config.yaml
rope_base: 77000.0
extras: ["some layers without attention", "local attention windows", "gated attention", "normalized values", "value embeddings", "a smear gate", "an embedding shortcut", "skips across layers", "capped logits"]
init_std_qkv: 0.0466
init_std_up: 0.0466
lr_head: 0.00458
Each number is 128 + 32 x the weight over its row's rms, rounded and kept within 0 to 255. Layers, rows and columns count from 0. The size above them is the row's rms in percent of the matrix's.

# layer 4 MLP up, 384x96, rms 0.297, rows 52-151, columns 64-95
size [ 99  88 103  94  92 103 110 111  97  91 105 100  93  93 113  99 114  96 102  98  91 103 104 111  99  87  99 102  97 102 109 106  95 121 113  89 100 119 100  91  96 111 101  99 103  92  91 105 122 100  89 106  94 111 110 103 101  90  91 106  93 113 100  98 109  88 101  83  87  91  93  98  91  79 102 109 106 107 116  97 109  90  89 100  93  96  87  98  99 100 100 100 107  91 102  92 104 108 109 105]
[[148 128 122 148  94 106 119 171 143 186 133 128  79 159 116 185 171 121 110 187 101  92 142 125 177 141 151  98 136 164  85 141]
 [115 151 119  70  72 157 120 169 129 143 100 169 163 145 114 112 104 147 132 130 168 124 116 120 101 166 126  75 106 145 110 118]
 [197  38 101 143  80 152 151 101 147 164 104  81 139 170 150 148  93 126 131 134 116 137 175 116 146 140 119 149 151 166 126 174]
 [140 162  87 117 124 103 114 175  90 133 139 160 118 152 113 102  86 149 114 150 158 134 106 105 129 128  42 100  97 139 105 102]
 [151 134 128 126 110 131 123 154 131 151 124 181 120 153 119 143 127 140  83 156 117 174  80  81 164 174 166  46 157 192 152 154]
 [124  88 132 129 183 135 128 108 170  80 206 113 100 138 114 120 119 134  96 135 130 115 104 148  81 191 207  99 147  95  59 133]
 [103  73 120 133 108 193 110 148 130 129 158 155 150 178 130  57 131 146 158 138 142 147 120  94 178 122 162 102 113 107 139 112]
 [222 125 157 130 110 100 123 182 103 117 116 107  60  98 176 125 167 133 138  83 137 135 148 121 138  90 142 148  38 108 131 118]
 [117 137  89 118 154  83 134 142 143 140 115 141  84 110 111  99 140 173 105 132 155 112  84 215 116 134 109 162 136 181 143 124]
 [137 146 105 114 135 158 156 170 120 159 168 125 124  91 132 139  91 118 152 180 123 157 103 136 132 175 151  71 129 108 100 194]
 [133  71 127  92  89 113 193 144 193 169  76 165  84 172 123 153 128 200 131 156 140 141 118 151 168 105 135 205 103 121 138  83]
 [108 134 162 151 100  58 115 125 154 128 135 163  68 120 223 195  82 107 158 132 111 105 101 113 146  95 109  91 131 163 106  80]
 [139 178 156 110  82 121 161 190 143 155 113 169 116 117  96 142 120 109 120 149 171 123 177 115  49 143 166 147 140 101 103 190]
 [122 182 118  83 163 147 152 108 113 197 133 156 110 113 136 173 133 111 143 169 130 157  88  90  93 137 125 180  89 156 132 157]
 [124  98 130  46 152 153 134 149  89 171 102 153 124 191 145 107 125 145 104 126  95 104 112  95 157 145 128 130 137 111 105 113]
 [163 159 151  79 142 147 123  55  86 156 130  99  98 153 103 143 117 141 112 121 120 132 111 188 198 138 114 137  93 150 141 158]
 [126  21 145 104 118 102 101  95 170 106  67 145 122 186 106 126 140 116  82 104  91 131  58 119  73  96  89 128 109 174 130 116]
 [165 104 130 146 152 119 151 139  58 105 137 129  80 164  84  86  66  83 144  89  92  76 146  93  63 150 117 112 150 136  71 131]
 [104 144 110 132 147 187 197 154 123 130 237 105 144  83 157 107 137 105 101 129 175 140 112 116 154 106 132 137 111 118 125 154]
 [130 115 119 109 114 157 133 171 192 142  86 197 109 115 145 169 100 158 176 160 100 114 110 127 142 133  90  57 159 197 125 108]
 [138  93 113 124 145 152 172  74 175 101 193  85  85  82 122 155 138 139 150 111 100 126 190  94 153  85 117  84 159 145 132 134]
 [ 98 140 138 173 121 177 123 149 110 169 155 141  44 106 159  75  87 135 166 118  98 115 138 116 138 171 142 170 155 127 124 154]
 [150 110  65 144 123  93 123 176 118 126 120 156  71 133 105 118 107 155 113  91 104 178 138 148 122 142 112  79 153 163 148 133]
 [168  90 185 134 121 100 164 183 126  87 120 130  98 100 121  92 113 162 129  98  99  90  83 196 166 134 142  65 120 195 105 137]
 [132 166 140 140 139  54 123 170 136 195  89 172 107  87 172 128 145 174 115 129 111 158 115 105 108 129 176 121 116 121 146 121]
 [167 144 135 121  95 119 147 128 113 146  83 105 132 144 140 131  94 120  59 104 147 105 129 204 113 143 104 108 202 167 111 163]
 [171 168 106  96  64 167 128 137  73 142 152 114 188 147 169 111 124  95 150 113 122 145 105 148 146 148 110 117 150 141 107 141]
 [109 160 161  93 118 155 116  91 110 125 167 127  98 102 102 155 121 176 156 117  92  51 122 114 119 183 133 179 120 225 134 133]
 [128  83 129 129 149 115 151  73  72  91 109 131 166 101 140 130 149 124 115  89 143 118 102 169 130 129  83 141 106 162 102 137]
 [ 98 103 131 197 144 111 177 149 107 143 185  78 111 141  98 115 164 108 111  84 105 104 142 114 138 151 132 144  57 119 126 129]
 [169 165 196 146  57 162 174 178 161  68 111 127 100 122 115 141 174 117 151  75 137 133 100 163 180 104 130 143  82 164 127 142]
 [163 133 148 174 164 113 121  84  96 157  77 100 114 104 137 145  89 161  96 116 131 104  64 117 135 124  84 149 101  98 124 103]
 [122 120 140 148 124 101  85  59 114 106  95 105  82 134  80 104 120 122 169 139 135 189 132 167 108 216 158 100 125 176 116 122]
 [170  79 152 166 148  88 102 126 133 135  73  90 136  98 148 181 114 114 145  97 153 150 133 144 144 102 153 142 168 148 118 182]
 [102  98  86 126 151  93 140 178 177 172 118 177 110 129 134 144 104 173  99  94 139 119 131  93 159  80 129  92 187  99 131  82]
 [206 100  83 158 179 102  73  77 144 100 166 108 133 102 134 114 133 134 143 154 158 193 136 104 206 146  74  93 138 150 106  82]
 [147 105 144 106 111 124 107 127 159 124 155 143 158 148 159 115 116  90 114 124 110 178 117 119 154  64 115 124 159  49 189 121]
 [148 111 146  86 156 116 145 167 196  64 135 178  88 113 149 184 173 156 236  99 171 133 131  92 101 142  67 134 107 113 128 104]
 [123 207 175 136 123 121 131 139 131 109 119  80 140  97 100 197  90  95 171 166 116 161 170 154 173 131 132 147 115 162 134 125]
 [ 78  92  87 174  75 106 102 122 101 171  85 150 182 131 164 126 121  57 138 126 143 130 107 110 149 192 177 134 174 195 101 113]
 [140 161 109 143 114 102 114 139  93 120 112  74 146 183 122 130 141 116  85 155  43 130 148 154 143 118 121 141 149 141 160 128]
 [110 111 171 116 128 148  90 133 132 193  84 192 117  69 135 156 108 115  87 139 113 116 112 128 128 171 120 107 161 181 125 119]
 [ 59 126  71  86 102 165 144 111  93 181 157 122 152 131 140 111 148 104 112  94 136 158  93 140 127 148 187  90 140 118  69 118]
 [136 101  78 170 125 121 152 142 131 182 138 179 143 120 109 145 132 162 118 131 174 106 132 119 113 126  77 125 191 141 131 157]
 [112 123 186 161 150  95 105 107 121 124 168 202  87  80 133 116  81  74 109 127 168 165 169 146 141 129 105 130 216 125 130 101]
 [142 108 156 168  98  94 127 194 153 147 158 151 163 103  89 107 181 140 146  83 133 127  91 126 154 119 185  96 126  84 139 102]
 [110 130 110 114  77 138 131 116  44 131 128 179 124 182 148  75  93 149 106 115 178 131 136 187 179 160  82 109 136  80 157 137]
 [162 114 134 177  90 175  91  70 147 131 105 134 134 144 137  94 143 100 144 108 124 151 132 117 110  99  57 169  47 119 134 168]
 [120 120 187 147 142 116 110  94  82 103 193 114 111 162  80 174 179 105 167 121 110  99  97 106 146 132 201 134 157 160 126 180]
 [199 112 161 169 137 134 116 163 101  90 128 107 137 120 130 140 149 129 165 157  62 135 149 107 113 165 132 115 141 135 187 104]
 [137 153 106 156  81 145  70  93 189  66 166 123 152 172  74  48 123 114  90 137 129 103 202  72 150 159 154 120 155 137 162 103]
 [121 150 150 108 112 163 154 183 150 131 120 144 102 150 153  85 100 100  78 148 130 141  91 118 173 116 105  97 181  72  92 130]
 [121 111 128 136 173 118 129 163 114 128 161 128 134 171  95  99  58 111 156  64 106 150 102 128 139 120 151  93 172 118 151 112]
 [162 107 114 108 162 156 130 109  98 145  68  99 166 111 104  99 128 167 114 161 140 145  73  68 143 113 132 144 156 143 132  82]
 [116 119  89 110 121 214 156 121 101 128 144  31 130 118 148 134 136 115 149 132 114 116 104  87  95  85  68 133 160 178 143 108]
 [127 167 156 142 131 120 115 135 103 125  97 142 106 145 132 161  86 128 110 178 146  63 153 174 108 130 115 176 143 127 125 145]
 [163 102 124  64 124  82 132  80 150  90 138  99 163 101 132 159 143 157 121 141 113  79 234 110  97 147 149 128  99 179 153 142]
 [181 140 193 130  81  99  88 119 105 165 153  97 174 121 142 148 150 161 178 124 144 181 145  92 164 140  73 130 119 133 111 117]
 [135 143 135 123 161 131 139 150  54 176 132 140 133  96 143 108 101 138 110 140 171 159 118  99 104 119 112 104 123 145 110 175]
 [104 128  45 183 163 116  74 169 175  65 156 112 154 119 174 113 125 176 136 109 150  79 106 138 158  81  95 106 109 141 116 133]
 [ 97 125 155 172 149 140 130 110 135  86 144 126 194 109 158 146  95 103 186 191 153  90 112 124  82  81 107  68 126 153 141 176]
 [179  80 111 118 161 159 135 138 168 170 107 127 154 136 117 131 181 133  96 125 149 100 114 103 153 109  47 162  60 141 127 162]
 [151 109 157 108 144  86  85 117 138 192 137 115 128 110 140 120 154 176 207 111 114 150 121  90 110 123 108 138 107 116 155 183]
 [136 123 136 157 101 123  90 198 111  69 117 126  89  94 155  99 145 115  60 108 185 122 105 142 138 157 164 112 180 103 152  87]
 [162 137 140 113 144 151 119 101 161 100  92  89 137 107 115 141  94 135 121 120  51  90 106 151 162 106 134 179 133 119  89 138]
 [165 160 136 164 132 129 133  84 150 106 119 124  96 152 109 138 152 149 108 149  54 140 182 132 136 102 147 118 120 148 150 121]
 [107 126 128 120 110 149 159 112 193 109 140 160 110 200 107 113 156  94 100 127 143 103 129 152  86 158 142 133 140 199 121  99]
 [ 86 100 163 106 130 141 168 147 130 117 107 130 115 137  72  97 116  61 119 177 102 114 112 180 152 129 144  88 197 136  92 125]
 [188 156 173 116 138 124 109 165 101 166 134 121 178  98 109 153  68 120 111 107 129 126 105 113 154 180  89 105  79 116 152 105]
 [103 110  94  74 182 100 148  80 151 139 171 185 134 143 137 207 149 109  97 106 174 102 130 133 101 104 111 110  74 182 110 135]
 [121  88 130 114 134 134 115 141 179 206 179 115 116 170  61  96 137 202  67 169 164  96 151  99 128 120 135 135 134 133 132 146]
 [113 159 115 117 145 113  72 160 128 111  80 137  60  98 165 107  86 153 143  69 121 143 160 154 133 131 185 108 126 153 155 153]
 [ 87 129 130 126 145 134 141 109 149 184 167 143 144  99 111 134  99 152 115  69 136 141 137  40 109  95 114 121 108  79 162 153]
 [165 146 123 178 150 121  79 150 116 163 130  65 137 189 132 168  79 167 113 109 164 125 194 167  82 118 125 110  69 118 110 122]
 [153 132 165 147  75 203 101 127 128 139 122 114 142 135 150 125  43 144  93 110 142 113 156 141 138 172 126 146  85 130 134 111]
 [144 122 152 103 121 149 149 184 116 103 157 150  96  99 146 148  73  88 135 109 137  91 137 170  63 151 160 129 147 128 106  87]
 [104 121 136 151  68 114 122 173 173 118  49 134 151 152  98 104 113 198 145 154 142  83 118 114 140 167 120 187 116 112  65 157]
 [107 136 150 143 172 119 116  88  88  77 180 179 103  93 168 202 129 125  73 145 132 155 127  47 135 150 104  84 133 143 194 111]
 [ 82 153 148 164 151 128  86 100  78 140 122 120 129 102 142 137 122 147 143 106 136 132 105  76  68 176 166  84 165 203 172 140]
 [149  94 166 185 118  97 129 170 155 118 175 139  98 137 127  98 132  95 222 117 161 189  84  93 174  88 128  94 131 144 117  89]
 [110 174 166 128 126  75 111  90 129 204 107 111 144 174 129 108  92 127 171 149 160 115 160 156 206 171 148 176  70 113  90  71]
 [ 57 144 101 133 122 107 128 119 106 154  84 180 129 175 106 131 134 131 145 137 134 153 151 108 175  50  85 133  68 130 144  96]
 [163 100 146 142 161  82  79 127 170 159 144  93 142 103 176 115 172  89 126 128 154 143 101 121 168 159 147 156  93  77 141  69]
 [ 89  85 105  98 112 156 172 162  98 142 157 147 137 124 107 174 120 132 155 120 126 148  90  89 128 120 122  97 122 123 117 146]
 [ 65 159 142 119 111 147 123 129 108 165  42 177 159 157 170 178  81 108 117 112 120 134 107 115 119  92 128  99 154  70 155  93]
 [144 146 139 167  73 107 139 157 152 127 173 123 156 123  97 168 142 164 138  78 150  90  97  67 142  87 169  85 105 156 104 171]
 [ 94 143 134 157 104 137 108  69 206 122 132  65 106 116 170 125 162 158 120 168  95 145 161 131  88  87  84 145 136 130 140 108]
 [211 101 155 119 110 138 102 132 114 116 137 147 108 146  76 136  88 130 133 164 182 105  85 142 113 150 163 159  55 134  90 170]
 [140 106 138 116 141 110 174 124 164  96 139 141 149 186 106  93 154 145 119 166 121  69 139  70  83 146 128 119 153 144 133 180]
 [ 75  98 143 151 137 158 136 115 173 148  96 101 128  86 135 157 120  88 142 105  94 157 124  49 128 216 205 119 129 174 153  92]
 [ 71  99 152 122 202 118 149 166  83 171 121 112 116 124 157 126 172  65 127 187 173 116  81 152  76 158  92 113 164 136  47  97]
 [125 124 142  94 125 153 116 155 149 112 120 111 146 105 128 106 122  83 111 152 160  74 119 145 147 199 105 125 113 144 155 141]
 [182 186 128  92  80  97 159 138 139 149  92 143 117 149 142 106 120 109 121 147 156 133  84 117  96 182 104 138 116 130 164 149]
 [113 132 130  95 120 126 109 122 118  61  95 118 217 129 119 126 174 204  83 132 138 177 134 103 189 141 110 161  93 142  82 155]
 [139 171 150 169 126 125 124  89 121 123  93 121 119 154  92 136 155 147 169 126 131 116 103 110 188  98 164  94 180 117 115 103]
 [124 125 127 191 120 114 131 148 113 185 116 132 160 141 173 125 107 148 102 180  78 130 130 166 151 124 127  85 132 172  32  84]
 [103 138 132 101  89 144 120 150 117 151 127 133 165 115 138 158  36 169 122 139 153 106  97 125 163 122  66 181 154 161  86  99]
 [134 109 121 109 108 131 135 116 177  99 106 161  97 124  84 176 112 115 118 109 116 201  96 133 111 198 212  82 167  97  84 146]
 [131 142 143 141 110 144 128 142 152 171 126 188  67 102 133 151 123  92 141 142 157 167 140 188 174 129 155 151 118  97 116 120]
 [104 121 171 122 127 154 136 104 125 129  99 104 131 170 124 176 158 147 130 164 146 129  86  95 136 114 141 139  88 142 127 130]]
# layer 4 MLP down (transposed), 384x96, rms 0.141, rows 52-151, columns 64-95
size [ 96 106  95  99  93  97 118 106  98  99  91  98 101  92 100  93 105  99 108 115  96  97 100 108 103  98 101 100  94 101 111 111  98 116 111  97 104 114  99 103 102 105 101 103  99  87  92  97  99  99  99 107 104  97  99  98 101  87  98 105  92 103  97 104 102 101 101  92  91  97  98  94  89  90 111 113 103  94  96 102 105  85 104 100 103  96  96  94 100  99 105 103  94 100  92 102 102 102 112  95]
[[127 104 147 165 161 121 155 133  66  47 144 122 105 154 126 121 185 208 144 117 165 148 132 144 143 182  92 130 109 120 130 180]
 [185 134 131 138 226 146 147 105  95 127 171  50 177  71 148 117  75 129 135 123 104 130 121 183 136 140 123 148  84 145 114 127]
 [129 188 192 137 139 127 103  65 134 125 136 144 104 133  83 123  56 132 182 138 120  95 132 124 118  86 121 175 137 142 165 211]
 [ 67  96 143  94 140 123 122  79 160 103 116 145 183 117  88  67  79 156 126 120 134 136  94 122  84 164  92 121 138 120 146 131]
 [156 109 130 126 119 165 119 119 111  82 124 166  87 184  99 100 154 108 142 128 144 115 122 116 168 110 102 157 157 116 135 139]
 [ 96 145 124 167 110 170  77 134 151 126 132 141 129  95 177  66 115 107  94 175 138 100 103 113 186  55  91 178 111  70 149 143]
 [138  78  72  90 109 133 155 159 115 185 130 128 199 115 154  54 145 153 132 136 123 153 120  99 125 135 126  95  75 166 126 111]
 [ 92  96 131 134 159 129 156 128 160 101 144 113 153 109 172 108  83 136 103 161 141 180 131 139 220  97  71  77 154 126 171 126]
 [114 115  97 142 125 106 163 136 190 100 100  88 173 138 123 107 142 103  76 150 161 121 121 118 183 118  55 161 155  88 136  94]
 [187 134 113 109 153 110 137  97 104 141 183 110 113 157 136 129 133 169  93 166 143 111 135  98 213 147 140 123  87 129 149 129]
 [116 184 151 133 111 133 115 181 142 107 178 151 126  85 134 151 105 180 138 183 126 139  98 102 158  89 131 141 124  90 162 151]
 [169 171  97 133 136 151 109 164 114 170  86 123  97 135  47 107 171 142  84 160 152 132 122 133 160 156  72 119 186 112 113 129]
 [191  59 103 163 155 150 139  52  76  98 121 158 177  84 101 106  96 167 107  87 118 126 151 144 114 113  48 155 120  75 159 114]
 [113 168 149 154  93  75 143 201 141 131 150 182 156 140 146 134 167 120 176  94 106 134 117 120 162 133 141  90 109 129 143 110]
 [102 188 120 207 120 125 150  74 161 114 103 117 118 106 161 134 168 134 157 160 156 110 178 143 111 139 149 101 146 147  88 143]
 [161 103 148 146 128 169 149 183 129  88  79 156 167 200 151 142 105 150  87 126  54 164 123 137 114 127 132 127 107  69 109 166]
 [ 87 101 115 151 115 126 100 140 120 154 131 123 162 119  56 145  54 102 153 118 136 134 131  79 110  80 104 120  70  96 163 165]
 [146 131 113 154 105  73 148 114 132 136  91 135 129 102  99 131 164 206 198 123 101  76 200  98 123 114 124  90 159 105 115 139]
 [136 123 152 167 124 141 128 137 165 110 117  96 153   0 105  82 134 133  92 108 137 136 130 113 125 114 134 139 148 138  79 122]
 [114 128 120 165 161 116 138 125 135 168 105 114  83  98 122 141  87 117  71  94  93 133 123 101 118 145 160 108  90 147 174 185]
 [ 96 178 111 122 151 146 104 166  99  64 105 111 193 148 145 112 102  98 131 114 140 168 136 104 126 140 128 166  97 138 138 152]
 [114 128 105 120 140  45  91 111 146 154 170 163  90 101 164 124  99 127 107 147  77 148 115  52 112 161 164 101 111 142  97 151]
 [163 109 136 121 147  32 143 166 138 142 154  91 149 126  97 140 118 130 110 123 133 120  72 168 106 194  94 173  95 123  49 112]
 [122 140  94  75 123 119  67 131 140 153 127 149 132 144 174 140 102 126 138  79 128 123 155  98 110 145 114 120 150 125 188 177]
 [184  85  82 153 114 167 145 145  87  70 140 119 135 133 157  96 202 114 123 108 100 153 117  88 145 140 151 123 159 120 119 164]
 [140 148 166 143  82 125 104 148 106 134 196 102 131 172 127 169 119 133 118 117 124 191 103 143 199 154 139 146  75  65 104 137]
 [106  85 176 138 113  92 164 124 166 144 125 145 150 131 130 174 155 126 145 110 129 145 147 126 163 121 133 154  80 135  82 158]
 [140 174 162 140 149 112 114 140  70 114 165 105 106 125 138 118 103 147 103  91 152 106 135 142 111 104 143 108 160 121  91  77]
 [128 166 149 118 101 100 122 158 147 106 122 133 138 103  51 146 170 196 135 124 162 144 132 102 131 122 116 120 132 106 132 105]
 [108 125 168 121 119 124 101  99 142  98  99 104 126 174  88  97  93 149 197 112  90 151  85 196 162 131 127  61 132 158 136  86]
 [138 155 147 108 159 104 127 149 135 131 129 114 154 119 125 168 139 147 147 121 169  76 195  81 134 153 170 165 178  92 205 176]
 [153 151  82 132 163 179 183 166 158 130 164  94 111 109 118  81 117 145 176  63 102 119 185 162  62 139 177 120 163 163 131 126]
 [156 101 121 124 152  99 128 143 136 152 120 120  97 153 158 149 116 146  96 133 114 134  84 134 159  27 120  85  90  47 195 128]
 [128 146  43 118 166  66 154 154 141  47 188 150 114 127 165 188 102 106 101 168 134 107 122 119  98  84 111 121 109 120 179 151]
 [178 139 124 118 199 169 113 116 133  79  74 110 114 123 132 140 147 146 103 110 123  95 125 161 126 146 142 170  91 132 137 131]
 [ 67 171 142 158 109 103 130 171 116 127  59 161 147  73 133 110 152 103 129  69  93 140 103 109 168 155 124 138 131 137 153 106]
 [144 134  97 165 111 100 168 111 148  84 120 105 100 140 167 129  85 188 109  92 168 124 133 164 112  91 113 152 104 118 166 113]
 [121 105 159 120 177 127 171 125 150 149 109 176 173 125  82  70 161 109 158 157 177 147 135 160 159  79  95 141 103 156 142 149]
 [115 190 114  73 108 122 135 146 105 126  93 149 135 163 138 142 207 166 139  65 106 151 161  71 138 140 166 120  84  84  80 170]
 [147 140 141 158  91 124 169 113 112 119  55 115 153 153 150 180 109 141 100 102 127 139 126 130 112  66 149 103 134 153  91  98]
 [121 147 154 111 141 150 122 105 122 101 176 186  84 156 112 161 196 138 122  96 155  43  85 105 125 111 143  72 116 180 110 100]
 [ 99 137 107 150 126 124 111 109 130 169 132 132 112 155 140 173 140 106 169 121  57 155 157 150 186 185 142  43 115  65  67 118]
 [183 167 148 117  94 110 202  95 130 165 156 148 109  77 159 143 168 167 121 200  94 106 114 131 143 118 114 109 123  93  98 101]
 [ 97 104 161 138 142 124  81 166  69 141  99  77 167 189 156  71 156  93 145 119  56  86 113 115 154 135 188 158 123 137 119  94]
 [ 62 185 133 117 155 100  97 107 157 163 132 149 127 142  95 138 190 164 157  92 119 125 149  72 114 172 102 151 112  51 133 202]
 [206 122 136 207  95 144 166  93 109  97 116 146 166 114 146 172 118 132 108 122  95  98  81  68 167 125  91 127 109 193 129  97]
 [141 195 139 160 113 102 117 146 156 166 115 180 120 161 116  97 161 140 149 118 152 196 136 121 102  75 113 146  69  87 126 146]
 [ 74 109 126 117 174  83 122 135 116  70 132 134 197 114  88 108 151 134 115 145 146 120  94  95 143 123 181 139 178 137 117 112]
 [143 124 101 140 123 161 142 128 169 163 155 166 120  98 185 146  54 129 148 124 121  84  78 113 150  96 178 141 129 182 167 125]
 [137 116 117  84 140 130 171 124 181 115 111 136 131 121 129  50 137 152 154 144 124 146 151 166 119 172 192 128 150 175 141 164]
 [121 105 157 141 138  84 185 145 152  62  82  93  88 135 152 172 138 114 105 113 101 123 108  50 136  96 123  97 142 107 115 189]
 [111 161 184 153  90 163  85 100 149 165 161 145 127 152 117 148 138 111  85 145 122 163 113  93  95 113 192 121  97  78 129  93]
 [126  79 123 149  99 135 122 124 179 137 126 114 123 105  91 170 143  95  95 149 129 126 121  80  77 168 126 125 179 177  76 112]
 [102 193 118 151 107 119 145 191 113 132 147 114 121 118 109  98 165  70 147  96  98 127 148 140 149 144  99 146 145 139  66 145]
 [175 151  89 125  93 108 206  82  81 138 155 130 104  59  86 156 144 160 128 101 107 157 149 104  76 111 163 175 158  70  91 110]
 [124 119 102 124 152 125 161 149 149  75 208 142  43 127 149 161 117 157 198  79 116 103  96 130 127 160 136 137 127 119 114 152]
 [ 98 145 129 152 162 172 115 139 150 103 147 161 134 108 116 106 164 152 137 149 116 178  66 119 140 174 122  76 162 113 198  82]
 [113 161 105 195 109  83 182 145 183  94 117 110 114 127  85 106  87 151 148 110 117 102 109  94 162 121 121 125 113 111 155 123]
 [ 82 109 147 145 197 151 127  96 201 113 138  78  97  62 124  70 125 141 116 122 125 100 168 150 185 110 128 106  89 135 126 109]
 [160 111 210 168  67 100 182 154 133 146 125 134 191  78 123  80 151 148 103 135 115 154 140 118 129 146 127 113  94  52 110 104]
 [172 146 122 127 112 123 155 125 124 116 117 143 164  76 132 149 171 101 136 130 109 133 147 111  87 127  44  85 126 102 165  98]
 [ 49 150 109 137 121  83  93 169 128 120 141  68 117 121 172 138 175 107 150 130  96 132 106 148 206 110 145  73 129 138  94  82]
 [ 91 155 144 109 125 149 133 156  71  86 130 135 182 141  74 140 161 137 130 150 153 166 140 117 123 111 141 135 178  59 159 141]
 [153 112 160 170 144 127 147  98 135 166  73 165 155 144 147 174 150 168  83 117 139 108  98  64 130 119 131 107 105 154 153 118]
 [193  97 149 186 175 150 100 154 144 130 161 112 169  99  84 119 107 134 158 107 119 163 193 116 140 110 107 110 116 148 118  76]
 [ 63 173 147 136 139  97 133 107  90 109 126 175 164 125 117 127 127 168 164  90 122 159 142 188 132 119  70 102 117  98 167 153]
 [137 161  98 190 106 183  85 105 113 177 142 148 137 119 150 157 123  94  96 133 136  77 115 155 120 131 160 157 147  59 150 147]
 [114 146 125 120 108 192 107 128 164 113 179 110 108  68 111  86 102 163 116 110 162  76  83  93 128 111 109 106 157 171 125  97]
 [177 111 123 167  90 168  90 138 140  67 162 130 123  95 105 145 106 140 129 200 128 116 110 109 100 109 149 125  96  90 145 117]
 [ 82 133 114 174 106 159  92 119 123 154  66  58  74 130 100 109 168 163 189 124  84 174 154 126 216 135 176 139 140  98 143 129]
 [104 128  97 157 111 182 174  99  65 115 157 171 136 105 139 153 108 108 131 154 117 113 129 113 143 138 147 149 100 129  60 124]
 [117 135 152 121 189 146 136  98 103 125 122 111 116 158 121  99 130 114 117 172 159  60 140 151  92 141 130  99  72  59 116  95]
 [170 160 125 128 150  88 144 122 102  85 136 181 125  97 135 123 150 114 111 123 146 143 101 173  84 148 128 128 153 169  58 118]
 [128 115 167  94 159 123 106  95 110 160 111 131 101 139  68  95  67 125 116 143 172  45  79 138 176 138 156 147 110  94 102 128]
 [168 116 153 137  90 191 154 119 130  87  87 161 120 117 174  97 129 129  68 146  97  85 124 116 119 143 160 110  70  99 102  96]
 [122 101 152 154 115 142 124 102  54 124 115 194 122 168  83 170 145 221  95 104 180 125 152 128 108 130 119 109 154  96 135 128]
 [141 133 102 200 196 138 136 166 118 174 170 161  86 126  89 161  89 106 138 103 157 165 155  99 111 100 119  71 181 167 140 110]
 [ 83 120  47 132  99 117 149  91 187 147 118 122 174 141 127 121 176 101 132 160 112  79 101 149  90 161  67 158 144 127  77 133]
 [147 153  96 118 136 163 140 118 159 119 112 174 193 123  64  85 183 147 117 120 104  97 103 168 124 137 171 100  80 133 112 162]
 [109 139 131 185 137  61 149  95  88  91  29 105 109 165 109 117 142 134 133  73 150 107 141  88 125 141 110 130  99 145 119 159]
 [ 95 129 103 126  93 135 174 163 151 129 150  91  42 188 118 140 164 114 114 138 113 130  66 112 134 106 148 139 120 125  94 177]
 [ 80 190 150 138 155 105 140 103 123 123 113 163  84 117  63 107 159 181 139 144 192 138 137 137 105 117 146 130 171  70 115 157]
 [160 139 141 106 123 189 134 176 116 104 105 139 181 151 115  64 133 105 173 125 140 117 168  61 136  64  89 122 119 162 124 148]
 [135 158  93 174 181 128 142 134 100  50 134 117 106 126  96 134 146 113 145 166 118 152 177  91 146  75  91 125  82 144 102  90]
 [131  91 134 151 164 140 146 138 153 111 144  83  67 110 107 110 128 107  77 168 154 120 162 112 132 103 161 113  95  73  40  99]
 [195 126 135  83 205 150 103 108 119 118 146 156  49 163 136 103 170 115 117 168 136 148  82 135 119 151 147 117 179 125 169 123]
 [ 45 141 131 129  95 130 145 138  68 181 162 129 131  86 132 159 121  72 144  81 125 155  79  92  78 152 142 117 145 132 127 119]
 [181 126 160 127 128 126 116 164 126 128  92 128 104 128 104 180 105 160 108 137 136 123  87 105 147  85 136  82 175 131  31 106]
 [145 127 134 137  65 179 123 147 115 147 124 121 113 155 149 159 158  87 125 126 113  71 104 133 135  46 127 107  82 145 151 105]
 [133 119 115 166 127 139 165  82  76 150 113  93 168 110 133 181 158 117 134 161 112 128 114  97 199 147 123 127 138 103 152 143]
 [146 117  97 143 111 131 140  79 123 135 141 112 132 139  98 101 175 139 130 131 138 150 134 118 153  54 159 144 135 112 173 147]
 [150 190 139  83 149 155 128 132 104 104 119  79 117 127 101  98 134 113  99 130  94 112 104 154 207 159 225  93 150 156  98 181]
 [107 159 135  78 129 171 135 116 144  94 205  84 111 120  35 133 106 141 168 124 217 152 114 143 148  80 151 108 104 156 159 142]
 [153 129  74 166 126 101 162 150 118 121 109 139 105 113 110 145 155 103 191 100 152 186 111 106 146 125 167 122 175 130 124  93]
 [ 63 105  91 126 145 137 151 111 166  96 130 108  45 177 119 140 174 205 144 147 105  92  88  91 101 125 138 146  93 185  94 148]
 [ 90  97 169 127 102 125 161 141 103 107 177 121  89 140 103 131 129 168 164 150 156  65 122 118 130 148 181 115 174  81 132 158]
 [ 88 154 134 174 146  98 170 133 140 142 161 123  95 139 104  98 167 196 126  51 110 138  81 136 177 131 144 101 127  80 114 154]
 [129 143  86 129  81 121 112 137 136 124 189 113  64  77 162 147 146 153 122 188  88 134  87  67 116  85  81 137 108 130 147 129]
 [139 162 101 102 119 151 166 135 111 157 154 172 122 139 152  88  92 152 156  77 103 172 205 107 111  95 163 162 114 154 155  85]
 [117 131  82 163 139 110 127 148 180 110 154 125 100 133 173 118 126 159 189 102 177  80 128 150 106  98 154 121 155 142 116 144]]